Part of a small language model's weights.
Architecture: LayerNorm before each block, learned positions, no biases in attention or MLP, tied embeddings.
Training: a variant of Muon for these matrices, 566M tokens, 8643 steps.
Each number is 500 + 25 x the weight over its row's rms, rounded and kept within 0 to 999. Layers, rows and columns count from 0. Numbers have three digits each. The size before them is the row's rms in percent of the matrix's.

# layer 4 attention query, 640x640, rms 0.086, rows 459-631, columns 240-319
084:516502552500511516473464518482496490476499491547502504538499460509526539517463521505490454454516523500489491503463467508536490502450518524507464506500521519477521541501465523533522557522567529496527487504464536532468481565523507494465518517
091:542534528487474487519508453455484489501501517488453476499470538488486504549512504473496522546500495484503484478476472486490524516481499455498497507540466465506502489512511528499497509473517530500499520510497524485498492490517514509547522490
088:534468492483535484513509482546490505477505487479498475507480448516466460482467520466537470539487507484488515458431501542450479545511512490473506480504521495509468511493467481506463520492475483502466493467528506508500478477529499473503490513
089:440502534437456537503485489509525466510500469463517498505504510493502474522508503491499530564516566467517465522470488515517498473505478485439473450521536490480515446492534504481471491493506504483491538489483448470538495468477507554532504476
089:532538503481472497523533528482517506481477510481506525528499576529473550507498495494484520513537493505488521504485493511559475503469504461503510490460498547519530502519499505483526474509527536495543566449443479504477504481507493495489524503
089:508508459491495498484485507510503515500499470456497556500506501507525498459500484486510494491495502508508515538505482434461495501492481511509516501498523485512497520481504524487499509506461522526464468466519508533490501500509507512462493516
084:508502494485479491488525491532482456512438505503490472480459513481476570521521500485487507517476487518492507521510516507509556540534492523515524460456493523528502498504536480490505463556488469532547542484498471488460524483488511507525463543
090:494456515467478472520493513489492476472508532491499509510469512520517488510527509491463511499518529466477540501497495500507503490490475516454487479542501490493505483524482493486507510458537472490515468535501493504518488474468482465518455495
085:502497524482482531473469496499492521497475494502472443499473482526498528481500492454474495492487504519516493503509468476505525490529502509467530493495489485525500521523507462560451476463488486470494481553461503495496514474469500502486481501
082:488539498504535531496484525479458488545516475497545528498521496476495484461490487476521469491512502514471502483512468490486512465511517478508486477461530490515524524497493480499444477541501554487530501530532482517451505514511483510522509537
085:486510498535480470509480513506491492469524490490526490501511465467501556499485516492545503433508529456511512519481518490490513516511525481533485497561486483491481509532500480478534469498492471521530500571563524478481508527466515479512453539
085:452470483507519517520507475499513500475545491450478489498488496503529504488536491508510512468479472550480564506487515535479525518504535491508525547527478516456463478552507515504499497545488495469517466516454488498512483540474515487516478454
076:538500465526480514502488502481504513506513461509506490505508467472509470498481517512522492499465449558540473518523527515516491462511475491494483517496469527503462486483514484502532498530491483491505461490520493508532486475505540573497501478
091:484497517468497521489481492471516545490493496503479513501480494514479467532477485448485480485509487513472512533480496487519495517475513466515546486478469546527498513496514501446479483493498477483478483448495509504519489544444520494512547517
082:493475522489502480515524522448505482471478503483505461513528499501519537493501483567493511496492499506490503530528464518490483465491505460465449540514529497513482477488483522464467481502482513563521494486449544537437490463451528524510507491
082:496484501512510444524482502485514529529503504525498453522544509511515488516518546487487516474522453518469494506523527465531452449500557499476525494554421481486492508508502512524542537493506478504472470488471435472492496513563456515503537512
084:511489502468484522488488493470500513476512528475469521501486525542544528513525570507461495513512493503463494526517485513509526509483489515504489459503488491502525517472532477545504509518526482536490507534503519494488504483516500508488523506
085:535520487482471516462488510475476446491474518503546510443437519534467460454450514558505522519483527510474470507521487518490502528516516480476484518491516491531498497530500470536446479512523527516509476508530473480502485452488535497473471510
086:505524485492511522477555529529516479504521476476537508491500481528458483456459501502456501495478533491527538500478483485476517487502467513514452526527527505503499530497503529529476489483489473488528482510516499486516492500456512550503504480
093:535548479543496521491493482493491509523494481463516486517545488501485507499486504496542479485468455493510522474491483512505475469476458484501510518512550514516501535497476577505484503514503523521508456525531511501496476538489494535563475486
082:512512486460496504514552537510546524511556512458483514456520545550494474475515493445475520500522511524489491521517487545478511459504459532500518530511490476504504459568487513470501476492487510524463528498470495483507521473484500572524465502
082:473481515515469462478498526529496524499520529509543542528491483509571519491514508506477488494481534504498510515511451485468470491481483532507522514505449514522499489489508505506503535543485498513522492465458524472478482510484517484521514465
084:475524525530490483456468475516547519501500468534503514494499464489473491535502526481476481508494502535518497458523482497427529505499461493514508528480495541485516556478495459530430481513484501474478483484494436520507498458483484494516478493
095:535487421540502495492482543538533445539546475504511523501509517454522494528511475504511479458481460506496569447521491481498503475498494464533511485522488483482510516532487528527510500528495489503511478489494508489492484519477467523556480500
084:501496479591501504555537447525527454476482490502498522513531508537489458511478529495497488476545476481489540548516510497491521529487504514514480469517478526513486491481474531464490456509495500483456492491471508545505469534511477508518484490
088:499464514521501486481483510467526555426511474490492528517531497502482482486507532514519509487473485490504489503481464496505526481488444465537530511516458531521498496508475498558486525489485517523481510536491511540494469507510510485494526489
085:473478517522549533496505471536506490524503440463550478496528532493471533519485504474475469490500518516510520486496472469524520507489454455519468527520512522527474548510480522483508516498480495480538522446527528501508469471461504506575471488
083:519510514514491491477490542489479482541514481505516470500547502483493464480520471569474526484471483498498479501513473477477511530505529497471491491537503499440515464496494514512434500488515506513506501483509484500470491545512482504460516501
088:484490538518493498508530483551513515524504450442485483482459514500518494514510475492553470514507505540499480486522522527497431455502486511477524494525534503514490474502510519460467503490501525494477508472480491470479509490475466467471531527
082:516505478560519480477431516477456550479551507527479532506473509522502510512512521500499516494495485514525519477473492476473489569460473479525468480576469515546538508513485461514499512525491545530469521496542509520514540506531518506481477490
087:513537461517516497513517510504485521489487526518495476455523461534476479490484500550493487495447452524494518526482519479490508531508511527489452548508531474477520505510486481463550463470505505516515454464535533507483512505537491519486472493
088:495460501474470491500470505447514502482527467464483500477472483512517460547498525483525499475488499473471481495488532538520467452514516540456478551447499504471494494512514467500508500510553505450517484466486451471535520500499479503469529507
085:486536484492514544482522567494544492542515497542469469514499492515490508560495522480500521548485457477541509494476567500532483486547508517527499543459496472540523493459483539495474513544542528494497499473526480476491521509503461507486467474
086:452480519476454462515527486462496476506481490510485483523505478475511465516559507505492471468489462534540496476495495500539483493473512476486522513516522481505497508482526502456477507490526504491501505521478570509524512473468499472465514525
086:518475495512575540523480483474499480552480480489489473437510485507484513518518455532510497487503496559436520525534476505470515427545510514501526529509462499494477470504533486521466482494463494543496489522473527471488484527492455534472500506
097:494457500471520510496497465514484511489550474517486510484466548475491472481516497499562507512525526485498452479478468484505454457495519508550495519544501499516480468484514473524494510470521470451502499546461548481550453472517516469500549482
093:508470524475492478507500491542516509442525478518476519504525506470565488492479511505498499515540538469479420510480488518521543468449467537480509500490463497490515502501473509522465536500467506548500472492479506515478490538505484485485543484
083:537491496506549519451527465522469505525477495494514493513518466489469503491513490505500479475547505533504486495475492498492532496480499503509482506487487500472502511516444562481480461492485475499515536523505518493488441527536504529496462495
079:467489474525551509519487536505535524503489513496474527452522507526486501514502503500522504514516496531489470501533521512516531487489497465502512521508546477523478487469524504466441556490508466528513457478465497496477534517513511489526487452
088:502510511463518548484480467479466497517467458482504485455452498504473489490522500443518506512530505515487466481480472511482469483520554506475515516531535488538507475492534487451464540511496512439507489516505485462524499465482466508515514530
079:517531528486465494532502496487503491483521507517479510494453482522484511548479491447490496476500487503514491520509493513538498505495463490519491496474529514505487503510520531542504505491502526466499541485521508479539501485547518475502509534
087:512491523511480510547504485512439502468483469487505454487539520491494486487511547468479517548505507517502493516505446525543521477499513535483474494509490534486488471466498533494503499479506465510534482518488496495506494504491505487487491519
082:545507491506454474515526521504533529498526529504458465497465497491506449490444495462510484490516509470484488495451468481554515482492491494508505513498463490530486505490466511467469510494536508538512482459479475516480534524524485518522527503
091:462469527483441523479477450484466505488501502503479494489492492510496512535500514475527482475509520479476465465500489544460478503506551523486525522496528520488512459517481505522542538495505450477492499492468482526526460480541522503482509474
088:499488522508477510520552469485519515471500537545479524474484501430536518502511525532500497469519464469521498524466484503537488503475487529523523515442488501518477489512509473462475501510520503522511505521512518509515471459509455499470503468
089:481527518489538525480494503450493483483531579507479499494468530523501547559469477543496494520516446519496510493480499465512487523507497471505481476485537480525537568511473490501478524502521497511485505478468504507530543469522516487540479512
083:510536490497538496516524506484522473504495455506500532483482496511589517517483483516487505450514501536548539513498482449543498502466492508495525499484465489482522500509481524525527497531480485563454497493482460534505507477456499554479477509
089:497521514497537527479451477471492526497465507495523483494502499483481470508496524482550482536495494512506461508484502489489490525510470487517498543484489488524491543500483510504511493494499466493499498555504505468544515466563500449484534523
090:475542479522498525526478489506509448459495521494532506496473489452504484501471481582438473500478486478490507497505534499499538505507545498520505536501515448542537496511484561468504474534527514491490493514505510498449472496507501445527485479
095:509496464530509524501477555504519517555526491477523493496511474483479513527509472455502504460509482519543524484495510468480476498493497478499453486518503496463489502472533517541480506542466515512500478479520478546505516495485473543500457520
083:477507496497503492560493504526466493490472533487488508509532525497461516535495528465518522487521516452493464553466490516520476475482492504491518490486501529516495516468536446440509514459464512486490480506505550523532539545519488466525509498
085:488514503560480488472503506501460506452533547505459465524488470529543508474501505498502444488493460496500512521480497512522477469534514516525487481511470503513472477535505512523481484476507499516487511554488544497483522523517492511505506506
090:555555500542472469548483507489566554523487526470483538499513436502435508454473541496484478499512462501470496488470491529510521532485512523504478455537523567498540530499476511469519504496520546500464544474490505530496553481496469564497456512
144:496505519501539529473491507484522508494478502501466467471517493527501524465527498484499496503477564482461556500497483440517510500501511485490482511514480496477525470517535492498547509495540518459500494513534537515474465484478538514466460471
142:481506479485502502513494506494485537520492498497520515517489468498467470523518546545477539520508474522486484478514505445470556530453485479509503484512499482531498439482522523522437505466534489508499534497499492504486513482525463518483515503
136:492477493506491542532476469481556531540503468520491495514471510497464496503479507459519507549501515490448556500502514479477502508537502481507485476493539502508485488511543472488502504448534537482495514501528502483554486501461471510488487536
139:504535540489440539517528435497511521489493493505483481489499497478544524478512515450475511493553488530495497561490469505471484582495510517527526514487509476473477495479530481499500482492461521509495512512473525532520512521516483536506505523
153:492474491512519499475483454520491516504560548482522565520505498505489525518497485513539504487473472467499513508464526536517509457481501487512498518513510534487468555469487486507484489501478512497508499532532505468463508502494502491512510479
149:518479454528505520501463497475521536511490514537506491490491501526485502524508517520494477498505512435515534480490490470505480519507505505476493502474516476498496462514472513408482484533517506480493468473495468469531487498489486532517520501
139:460520505464482500517544505519497482529521534524534497468465484528571515550536512507442510485537498504498466542531494496493502543454524471516480474527512502483482436444503525488488489480490496526500520520465440506498440530499533552498510477
141:525511506480471500525498488515466499507443478489538542467480459510487535478515533513461514544501543508492432490515511497538501462468491511484496515491467492518495532510495539494483531467518474491463492481490452521509511530514487510506530537
145:497456485499501500468500485513496487546474472512521517502531523496524524500484498471482504502460458548513501513511521537452427500491511456499498472532537547506494538497510523462449522500489473514497502522495521477526514493472478517506475497
143:497504503499530490478521507458493455531490490520499552479509512502502533488527461476501525465510497487514511493495506522469510473507449487504490493503510449491519493478494522506490491523493507461511507561475477452523557493510487517500496503
144:498477528522498488494495513484472483464493488527529493479505513493527475527537507490469454462493482520501465501501492489499487485533505523496487484473454510429518547482538487497521513519476519454492529499530476496497512459519545459500495491
143:545464511523492490463494507498512492531483562463537444473511529475518493502491546466498531474482491504505518496518514502500488519491503503480508489506539503549500516539497489533497506485511497563467479492522481460485514518540538511532517534
150:475509513507506510534505491458569468523478528508504513510523505461423481463543518512546500479506496524491499513501492519524498463453492471487513508475437554500485504499477507504471487464511492483472513518510512447499547472512483522451495516
142:490481504494523487480523502464470558490509501516525504511537510480499495454424561569477484500497489465531564529511512482491500516522499497469543506490479492527528499479544509458493501479493502555481476457487509531534495495528504512508519483
148:516510534516477492486486486524487518489512469524476487513497492490520489474509504490496519492490485481507496480511486511477462498505530507503509491513485494504533554530548492505488517479459501440498488520515460499470546503593489503510493501
136:525466479500531477502470524535466523519483522506462476458502498476478550485455506481446475495488530468520456492503480544507560446481548473497505518474543515500517492542466482556496478521504492509532477467509435478486562519497478503515529455
150:492456511478498476510504540504494515506507488471530512434488508526475464534540509538537485474481508505510514500486502484517456489475523514441459458438504467530460494511518504496475491528522488505519493473527519459500506511481513475479555484
144:520500476501504536499495471502503469481495513518517502518481518511486501507493479553506513472465482490477508473522517491490493487443501534482500528472501547545484505509502495498504492459527506541494505531472497557551471505534491528460503486
144:477494511490502499461489431478460483497485502491536471501536500526529550503520470519469506494482512499483522462498536494514495505482532474502485482459458485507471463464486517485474543488480508523519506510500463483491461500488537494506529512
142:496470477473509505505544516499540528490496526478533489487497498530521492496476496507527474513478500470506460496528467452554508478524543551492564489465482529493484536502482462510541530471474530525499540472517453487477524470494482494516478498
146:472507477507466512468499515472491479488501541532488544490462537485488467536512520521474469494471488476486482511526516507519522438476513477464505482478486535506478523499465470487492486512518485477494492454480520568508469480502492500531499456
147:548456515431512496476478505497512515448516490471490480508503514534508473501477463515490493531499520526528547492507519495482543513458460488489504521453466502475500483497482490481520485541533507508510552547532487510509504475469499476485502467
139:463536487490520441497525485539542499488504565515498512534499504487486486487517517514533487471480522510492538494466515521493507515468444468464521503472505486496493521491520509509496493525483477491487492473464534544481562545548520501507529488
143:483522490497513532508512558506497478516497458517554510488502519500480469455495487507507509529521512468504479497494480497452500521473487492535469467485457509532518524542449466496496539486518466506533521486525480533469546513514503517479511508
138:488537526498486537475517470501483547527502507476524513490481484501485482435499506521499483523509527509485522507512480518472494519533481484487517497498532436491507510522519503481508477536504504477489513524523503497470520503444481509477491510
153:511470473511478469544532470502539492536521466519472490479500499465464528510507481477503511494500503499487519525500454539508463491499477491471513443509474529500508491472533548497492449499576550524511555527489474490513488458480481470441497516
149:500517534491528468447497480493510518480495559449518502535492523546510497531549512525547534527500493465528467519499522484472528473531511508507502530502488488511520520433476536512527549543484493479526485496523536482482490481467499507474457502
137:482460510549511459474454499492468496536540498520508561540470507541526482504529477548450500535493498528500489481518545496485499535523513529601456464479519494492472510517495528488492539488474510517482511518482493478508482482558507500483544462
147:495497517515501488477512479534453536545499500513529482507459475503488482533451535540494493482473464517485542456521468522502416506459508529535485472488499491525543511474521483437533506476512514520482480515513485496485517466502477549476498479
134:466493464483521481511528489511442527502533498473518507488515511490471498519502504522454476466465498484519484504530455501440458512480529526494485506497494509443551484494546501534488549467485472485520506528503482489506522506536499520508505493
145:451512502537499496449486510454453533516473531505487518509517503507476492473495516494482513503438511481487492423498481531511536500491526514506544482505457484508478503478478537476509462490497527501473522493484518504533522476538502480534512459
143:524520478490513533521471495530478501516491538477534484548511498504511523474467464466507448537514503483543482511527485501480507508488458479489497494483458527505552529489433532479476491493418488502517500512475513502487520523506486512498492485
142:449529525499508515468481495502518500516520487515470508497480442477518451523467512516501514479548504513509468544529535490520477494498446455513492470498518429514469505505476484573483512475509465532520515518548532536505500553519510514514511465
137:536470518504484508524470497494544508509489481505519434518504542470484495495499487529494493509513483460513547489484515515494501530512480511526486515495517513528485487496488473519497482481513536515503491469499537521514494508496501497473492475
144:471514475471511534496518456552517472500488511472526537502529489509486502535493470522490501502500498500442486468529475547510542481487494436484515514474463491499472493501474470519485494492524485490522563506515588510510539538486523481527517544
139:455514441487488495524527527501502479510481532501478478458502494484540502481554488500545532481534517469518457511516532460483478467511515486521546475504505520518485481490508479528523482479477505510542508496532560500458493509476524573523535524
139:481499486509547465493548514464525467469503481513471501491510498495457509529500505469496515514506542481458508506478501472508466451493517504523517490569465502522496495499455513530499482510468534466509507505495477491520539479495535481509512517
151:507498540523490458468516452528478500494488542506504515506482534485525520530518476499478493528466454515507490543486541519474481430500531466498515475525521507525520492532476498472530516474484480463509499463509480524502466502516454487482508464
145:530520494535514473498513487497489493495453541501483462492518514502523518510524504470496483453505486426493523482520468486495519527476422498569463494510487535500466498476508445516462496492570515473521497505484443518504514523519482534485515502
140:459534514485496480582498473494478491511500530499510477490513521490521530531528500534452476509513519476501499493469529514547508522508514466499456452528475550495468528511463519501497492476498506528532542495503509476507507578485494472490525519
143:500509456501509503499521507508490456485548520499489529562489453493565521476499530491475484472529502501518519478464485534533547499516521466447526502482477550490488531512512512485460469544482553454476494473471528530520459501501505492509474499
143:467496473478499453486474468497508489491504480488420465498473538486525510533426532497470517477487508531510507519513514526557568505489483477509567498483519501493506480493531545510532516526499466463506516444528472517475528546464478510487487525
146:481472487491514560507536502481485490519471554475494520515487505514474474491531510480503526542469515517510536520495516501516463507531497501463530509530484512518481498522458510462480501484498500487454531473473486475542547492477508483534495512
146:496496531551524478508487531497477519525469543509488477523482500499504515512495534493510516506525464481454497542491497542470547529512484487479492550496518515465497540454512495526490473475512543535503468515482547536538487491490502484503498459
143:470482545499480476492536513490478516452497506514487490504496507479513521482497525522518495461513499461534482519500461473488504541512504500483453470506524506482491522522486497509447502531513508477470530459501440477495493520489515502474517512
140:502470464487488490475515532477494489531468473475504502464477507462489498479513467513488469518468516483470473526481558503524478488532552455488489560520469546459525547496491499468485519508502475463502476497491564488515497494489514480490437481
148:517501455482496536516488467510508432481482531482499479506530467499470502479512521486523495551501500468512530464482494470479516527521534481522518522482520505486504499478489513523509492527516507503554515486468483507459500485516516488549477503
141:471486448484493497478463452470487499495465531496570499526541494482451504516494508501509530456479481491511487501503521494518489474490548486494527511476534536457535542501511529515533526475518522510496505515509462498522518535513457493504490526
140:533530544468485485505521528484544491470469491519493513469492498510504452522471504496479488497486510485527501514503547467532493447532456476468469491494494479489487490507506540488523532506487546566511441478519495485509510517486513496531553524
134:474484495493498518498510537492485505523477481499512510479537492486521491487506505541521539479531527535479486517533479486466456509512501457518472480525451465502509512474503496519490475468490533481484493523450509496530536501496504485496519512
142:490471515525517490528565517518508492524498525473497489505496517494450480517516511507513485478481449501486518523512438496513501528509518508518496514501526476520523479535563516542500540514489463491456467525418533509500491471483466505563486558
147:475461512506503500547525469512510479490483541497502502492504489492467546504535479536505499511518552478500544498495482508500496482510525524461510524476510492481495496547552518450443447449504533509527535459515532516533461470500516506522510474
140:488522476481500518487518458512467459487527475460521484506559480504546523534538494497507510533543544499483474484461488459471446500520537469510497516460510477482507503497490481506538490523512482532493508522503480512473526549481505550513475482
152:484512494475498501506506431499500539524553551541513542503479480493458487499512502510510444535476515482470485533491498528520520494486504497550493458532502463491500545495522521532470480537482538541471522522513561515480512483462487535513466485
144:479466475528480455480504492542477468521527502503425477494482530515523510500491511537518477460504478460495525512483489536477491524493519586516513529498451499512439517506508527533510502490489528494494514510490581503481494486514503539503512507
148:500513479443496475502534514479476519498500508453490478495468543491460526485499557502505439472497494548507480510558420470454461504502498440506551516471452498497495465520537448518478505493454519527466535479498507530507530484528521473491493502
140:509542483485478521469534501473519481484556522536503553499483466487525522460504508522541527524474500513494497498485469529492541552523500492531512533485474501467487534491521515517500530473508484424489518541502513491493520540516522499505542432
140:545463507545516552486493510437545519520536502479551510484454519495487523499473489542491473538492475465519505493499501499562563515475520549498511523502517553529509505517472499489473532472512473533494491501471514508515438594508505493522507473
144:490519440536476531511496499480516491426544473451448492518550548501476542485498500504527527481492498449490481456500488484483421484517512475552506507506494480447485531508497491512542499492497522512475437521468551521473463519498483445522477454
148:530487518524495510465505517513493506509500529470553514509466534493509499530492503526518489463489522486483478478563505458477523514478531510474468482511515495550523479504485471487490499513481507493488555485509506480506515485507525521526492461
144:514473516494464480488508534497450547489516510520557452518528542465499522515493456507511490481495548497473474482503477480501496486533476478495552470475533478488516540533530488538482507478520479535496512483517486488509500535464467497529509495
146:509490507521540504508524529485516500498474491513515421506484538508499540476499505484526517525480482548485521498555469480504562511535528544508522561487516486484508513474493463512531482518505516454538495510481485516523525474520472427531471515
142:490506534494508541516511492468513465473496486442495508507482490538487480509488537509453461484485513477512498492509523545494515520523428504450522512512492506482509502496485480491550507528529485511501498476512507467498497475485461471497520482
144:507524544536505508484524531513513487510492489518474459515513553511564504473516517541530539492496543499494511494476518550538514515492469521500507479523472485480469553496496509500518511545499511465469498528525537492444509492491528488530508462
121:524450478501506535435503490508533526486505503499498455554495481473507511468517579541493482511533480497484494485554483533488556502523480471463486496538533504492525502502469489506519507503517458507463493528465508520534495470513507478473495569
120:492517493472527560498498520496529497539510531526483487531483544533504418490501525499506527513512467470499467451526518498497492505483509464495503519481529509515472440512499528510528465518490519486490509498499477473520521455485475487501491480
115:489450542494462520474487481509474579471506509505463548502432519467465533453492516473536466506545505445515495507495527529520489469536513514523445498468499474522520502511513496513521515515480429525531469533489555484479471469469490493503512472
125:493530480464527494492508539481494527509477501508485496509488488497529446501496494510512493503546498510504531508525479475535531491529532523517500470509499453465478480512448533479534512502569473501490542493509506508493521442519507546519461456
123:477487490484511489517484491459519489486467511537509535479498432468546468502489505510489518523445488524507487492488490526508482486513492484540502495479535478475488481506486535486495500477540464496558470486521520486533481462432463499518470521
119:502524473527530499551529531520517503503484490469488498519536509493496506513459486505524478491541517523492488535476465511460508562461493528506512502504470492490495530485454440524524508496478454520490485524501475462498519460496503486485518506
120:521491490504496508502537531511456499545489516482478499463505496481484486482552478528504494508455490503493536487492498509524421498490501526466469510493501500464503498488505497502496534475512522492484529513446505489491497518463524478509538512
118:535533531516530447459500505509533478522544505502522445493495516482517504468504487506534493420541494441525509448516527500528497478508492498541479507500552508518526499567481519504493540498483462471491455483554471478512505475509511480495480469
112:509487522517511429521483531483537464520488503543505502521495504525509516560464504492531530448535507493512531501511480557493450534489475513527507507475509496505513502520469480493469515505506517495527497489522447511515488496515480500478497498
117:490474501451502479523502508499488524519499465481500500502452493513446509499506516490482512528523504476493498502553490480480534530513514475486532494524484481459507506509501433515522506467487482486484482494486512489485487457475458491495463514
124:497483497514543519509493506481508465515439466527493486527455517510540555490450486480511589468520519533518496477492506471559526532527513533488501506483506497503488474544497539530533512525529495468503498495495463490526529557511472526530476516
116:504507466468511519519481504485462533550486489491519478482511524473528513524482510465483486531474488490484482495498565473462485522465470529516530525523529486468482556496435482544470501460496511508441531526547565494517488534476522499470479512
109:526461461513489473516507491490514500517464499489497493537518489496507504501497502529522508538490497485491453499486533555509477463520479488506501462506465516492524556544519527503492510524539548495560493470544468526476469470494521499512466496
116:467522502478513520490527522464505496447537477484516467493475505545543500527488507462522495573503517511504462496459486503503520500482503482492498520506510498548506475496508516512507516443489507500474468486526509511449526512503473528503532485
112:484533512487498520471490504500477516541475494506532431517459529481513513474487536554478518497488535550525519493488510492524508485529500504499502528512511479496463507487496489502517481539521511484483509486543445479499482508511545515486468465
118:520478463497507504479469480493492476534497503507491503483493479486463481506495511532518506498526512538532496475500485516513513527476461500530480499431465524544500544513510518451476525524503507510487549547517500483511469491513492542479540514
121:521472524457519528533491537490499507516506500454530476501487532502504515513514488484538455523518495537496529437446523511503466507456471512498542497509494468508508539504490471532539481524545492509541464513477489526481488466514522512468534479
114:511513513518459512516499467534497500468476506482514481545492496507549491480518525518477504509505488464482506497473499463484484474478502503457494476522500512490494533472505450495498498518505498501513498504511483515501489528533483506464475485
118:506509463508504468478466502473510544465491547506530481534517541509502485505485504481523464501523481506478530492506527510476447473504458543488474485513458528533486492554508548514559488491479523454537509490480533505474515530496486538540546468
112:531470475451486468493483451491473579493575521561517459509436522500520469538499490504485504448481495513520505519501489479497523537510474508506528519504502476528474491530529497508542535508539503444468480464454514538511505488490531506541439500
117:497481510465484505493522499512528464468509490496529485509473503503534475504509524520526472499523483546467494493507513517484465521496511504462510490467508454513493513478523485485488495501511488500490530472498494517459470501537532476478511538
111:451462512537475470485463482548540570525484513505482500460493497535479494453490486526500516518505507503521493510512536486514538496521490504547468523509490452476498504461501473480461457522517481484499495510520474528463512505470489463428513509
118:500493489485518471497501552539503472524507501488538456482482482469475471500527532480491519515457535485451450554498510490509493543526475474490539433508497513500516493510528497471526477538526508522504487507503481433502500522517520462524486502
111:501494504486500501495464529525483460483496482499506494484516499536541490509480485559509509524482494529517487466508478481522525496516501484513438527512507537512476488536490525550507514451497506517513543493502485550495534520534517522482500550
123:503495506508504456480485483489515497513492510517517490492534499497526458483501516493480514495477477474508526498467479514490488478492503480478498496517476470469481462538504467520506501498507518483499477504500501468493504452530487468507482514
119:500484491569482525505490508542505518520525524532502434507507519512467478484494535528535467495506508526507508462554485505541520470512507521478483445511496470475519515452502494520472505488466495519441519508510509434499523542491496500484518534
115:503495463497478501468519459542487520467455477477521503488482520517511517518511516532507513476484504478482547509482516468515510508493475517497492468467488455466486519526503477536502516481505484531485443509503473510490540504493510492515508500
122:505540504490458574451475488518492534519499547499521527489492545520499530484494512532515539479509532506495540525521522469472536506520444503507500493480462515531503500472461500475517455492493523482483502457498540529468527513449532478547492496
116:502486531510505498500474486521462499520510488522501531506505455505470480491488550510533528524529555504499521524493535487511483462504496480529513537489483483513513482525526514553477506506500502497506521493465524532511515557463537520512514435
117:446496470469534446469495473470522485504521472501494468531540487538529504450517518490487509444540515467502528509465536511496500544480516542531505516483515438523526485488494446482502486530491478518498484516476514451525545544475511422512519491
111:475508527494523505471503495457508514534498563532484493510526535541475515453531503503465507514470494488487518489509516485483503525477511510503490499495496431477478459497517480466520498496539541524492514491550515500484503507495479506487494501
114:454501494482475471515539494456508463483510518477461555528464519512513502497530476530476523507508532455514504466525485473464539502476541524549468532498481496523489502519559499536442482499494475462486460507531483517538498536511535461564469484
113:504454465519536514498484529462493511544506480518509514491515467527529518539508527502486465487553505510511484495491491515495512488499520529508486458453487427478534532485469492564512500531466519501473480493529501505561493519498475523495491475
118:511524524489488513457492502573500520461476532514494482519494499503546478492452496490518571519492511525472499481506501523487478488494424442444517487512513504491494472514521472475496544477508527518483508501479491514522520496494446496519488491
122:538510491492453474501500502496518494494539503490478489558511475532474487437492473520486465493477487516496454492548480555483497510512510487531553479465522481455441476513507524526500503508558477456463496523469522510508523505514525484460520503
118:469472495496450493520533491500552510548472523522508494522489510526532566486545508485491510470468516476490496503511496471498495516505517494504467486452492477505485494487485515511492454527447542497513493577514483535483508504538469475508552489
119:488479520484523498488505489533518510495513483497511505517540501506483512487491482486507462515483449446499480461516511483497512470537530492547520545506473457531542475509521516476488540513488484469536518468504475515496510519445486544526501512
114:469469515526522509552534509464502475471492496516506485496473492512494504490444513483473523522510495521518526497499489500491529491522511478506510491517485488483450519494524483503527500457493496499509508506502448500501475511510503482521415508
119:499507484463508509483502506467465506489473518469495506503524506469519514511500448520512464495556484482510490497459506494495499490505490501491516505456466528490497512496514530497508493494460493526529504482544523498476478494509485490492502492
114:485525541521511483506539488487481508474524495525495515453493529495465490525479543487478538484548494522513514490524498538485495507526466540493502494493504478479470515529509495515440462518502480510491510540522470506543499492494507547492526515
120:499505541505558456493481504512497503490489498450492471548492468479480549511486506512465542487493497529494508515455533493503458509521484481436444512507487503515494459514489469518474483497491469504514477520509501463440492476500510521509495503
119:513516474500507502491477496509543492552532531543445473516478494447492538487512467483512513518450490505477470543550509498533478512512476514467497498515484521477520518482493523533479502511521463517535488490488502541491516508515473466508485482
113:483530515454502510484451520469478484479526460519475500490467479494512467490473525488450502524515488538490524504500544521491520495494527469486517494533505520498548533472477514502507455442480520512518491533515512470491507498462498509552501530
121:514507507505529494519525546497485494511506482510473491527485512501521529482487499472509508498510538494480535483509488536511484482482489509499533543484477471485507498477485487507479508497498552523476489530487488495533490569465502519502512480
113:492512533482491502445504481507503445494535514512481476478438495514502465505471498524504529507482481513487442477487488505459527492525523524504489504456426486553469527475502519502537461501456476507467459467461498518510482534438494526481552499
117:462518524533503524519492466495471496507515467546506534491506520491505448474493492499522493518503466462468484489525504510507516516507506475493487508491478471553481481522483484474487494476527480537469539473519498529441525527503492515524457547
116:469510510467505575472473467515503471478480516485478520506475454495462561505472525502513486501539495558474493489479536492507522485510475447500515546514475523522468506533505521495520571475491455513525492452536500521476546504513425516557521483
120:458476526489494486445487543552514515524477540534510516488527495520478567476486512486475516486497546502483507478494484448485521512525465523518513497511514473524492489507499511507496505534492517472539480538503502454551491444506479516495533484
116:491540510515457476518446504516513531499445490495480506497527501504427497505514486489531493494512488472570448516493521533476502506504440477486487526504541518517530470509505494501513482497449519505518457531476488474464494486492490484523509511
114:492509530521505473479479505495489489505534491511595517501510505466476508484461498498491497489440512521512497513588537531463506520509507515511501501480495512515531468482472519514464511543532510535494460485494502523487465474532497515515486465
119:499498495521484510513527469519540491538492540484510472490484481544524470517505525504475544514497473477529498501485476520467507483504457532449543459512528450460488510517515491498512501444480494455530503507529518523508550523459503458507496486
115:460548506541483479519505537486473462490473492500556450486471480532495465504475520511579452487506495506497505497579503503512507485461577499542479499480543488476460501514541528505501532514535504501471459480482507451512484493491501519510491534
118:514490497507505504517504497484463474446570509510488505496550558527510519509468474468470499504530468450489517503526448491528499505512518463483502504486475495485519476493488509483463547463508549515491476526519536492480457435517546496517506450
112:504487506487479489500517504471500501530483516529512501502505511557451506491496469525453500508541473499526531475486537521526468534456456498504442486477511498474543538497549480487496469526494489461504522518536499444484508489512488514502518485
118:510511493517493524549506550528507544525483482546495519480494493482487463445544487506516455470482458504510529485517480461511440485538475503514514493519536463484470474502491503514521511558490504494505527497549478492498547514486539488541502476
119:534528515512534523482489521536495471507525488454465487483488503464499556516501478471516479489518464471467532530484476521494504470498502491468516550496457521527485486473502498503495499511503502530489477478479481521531517499491515496528535527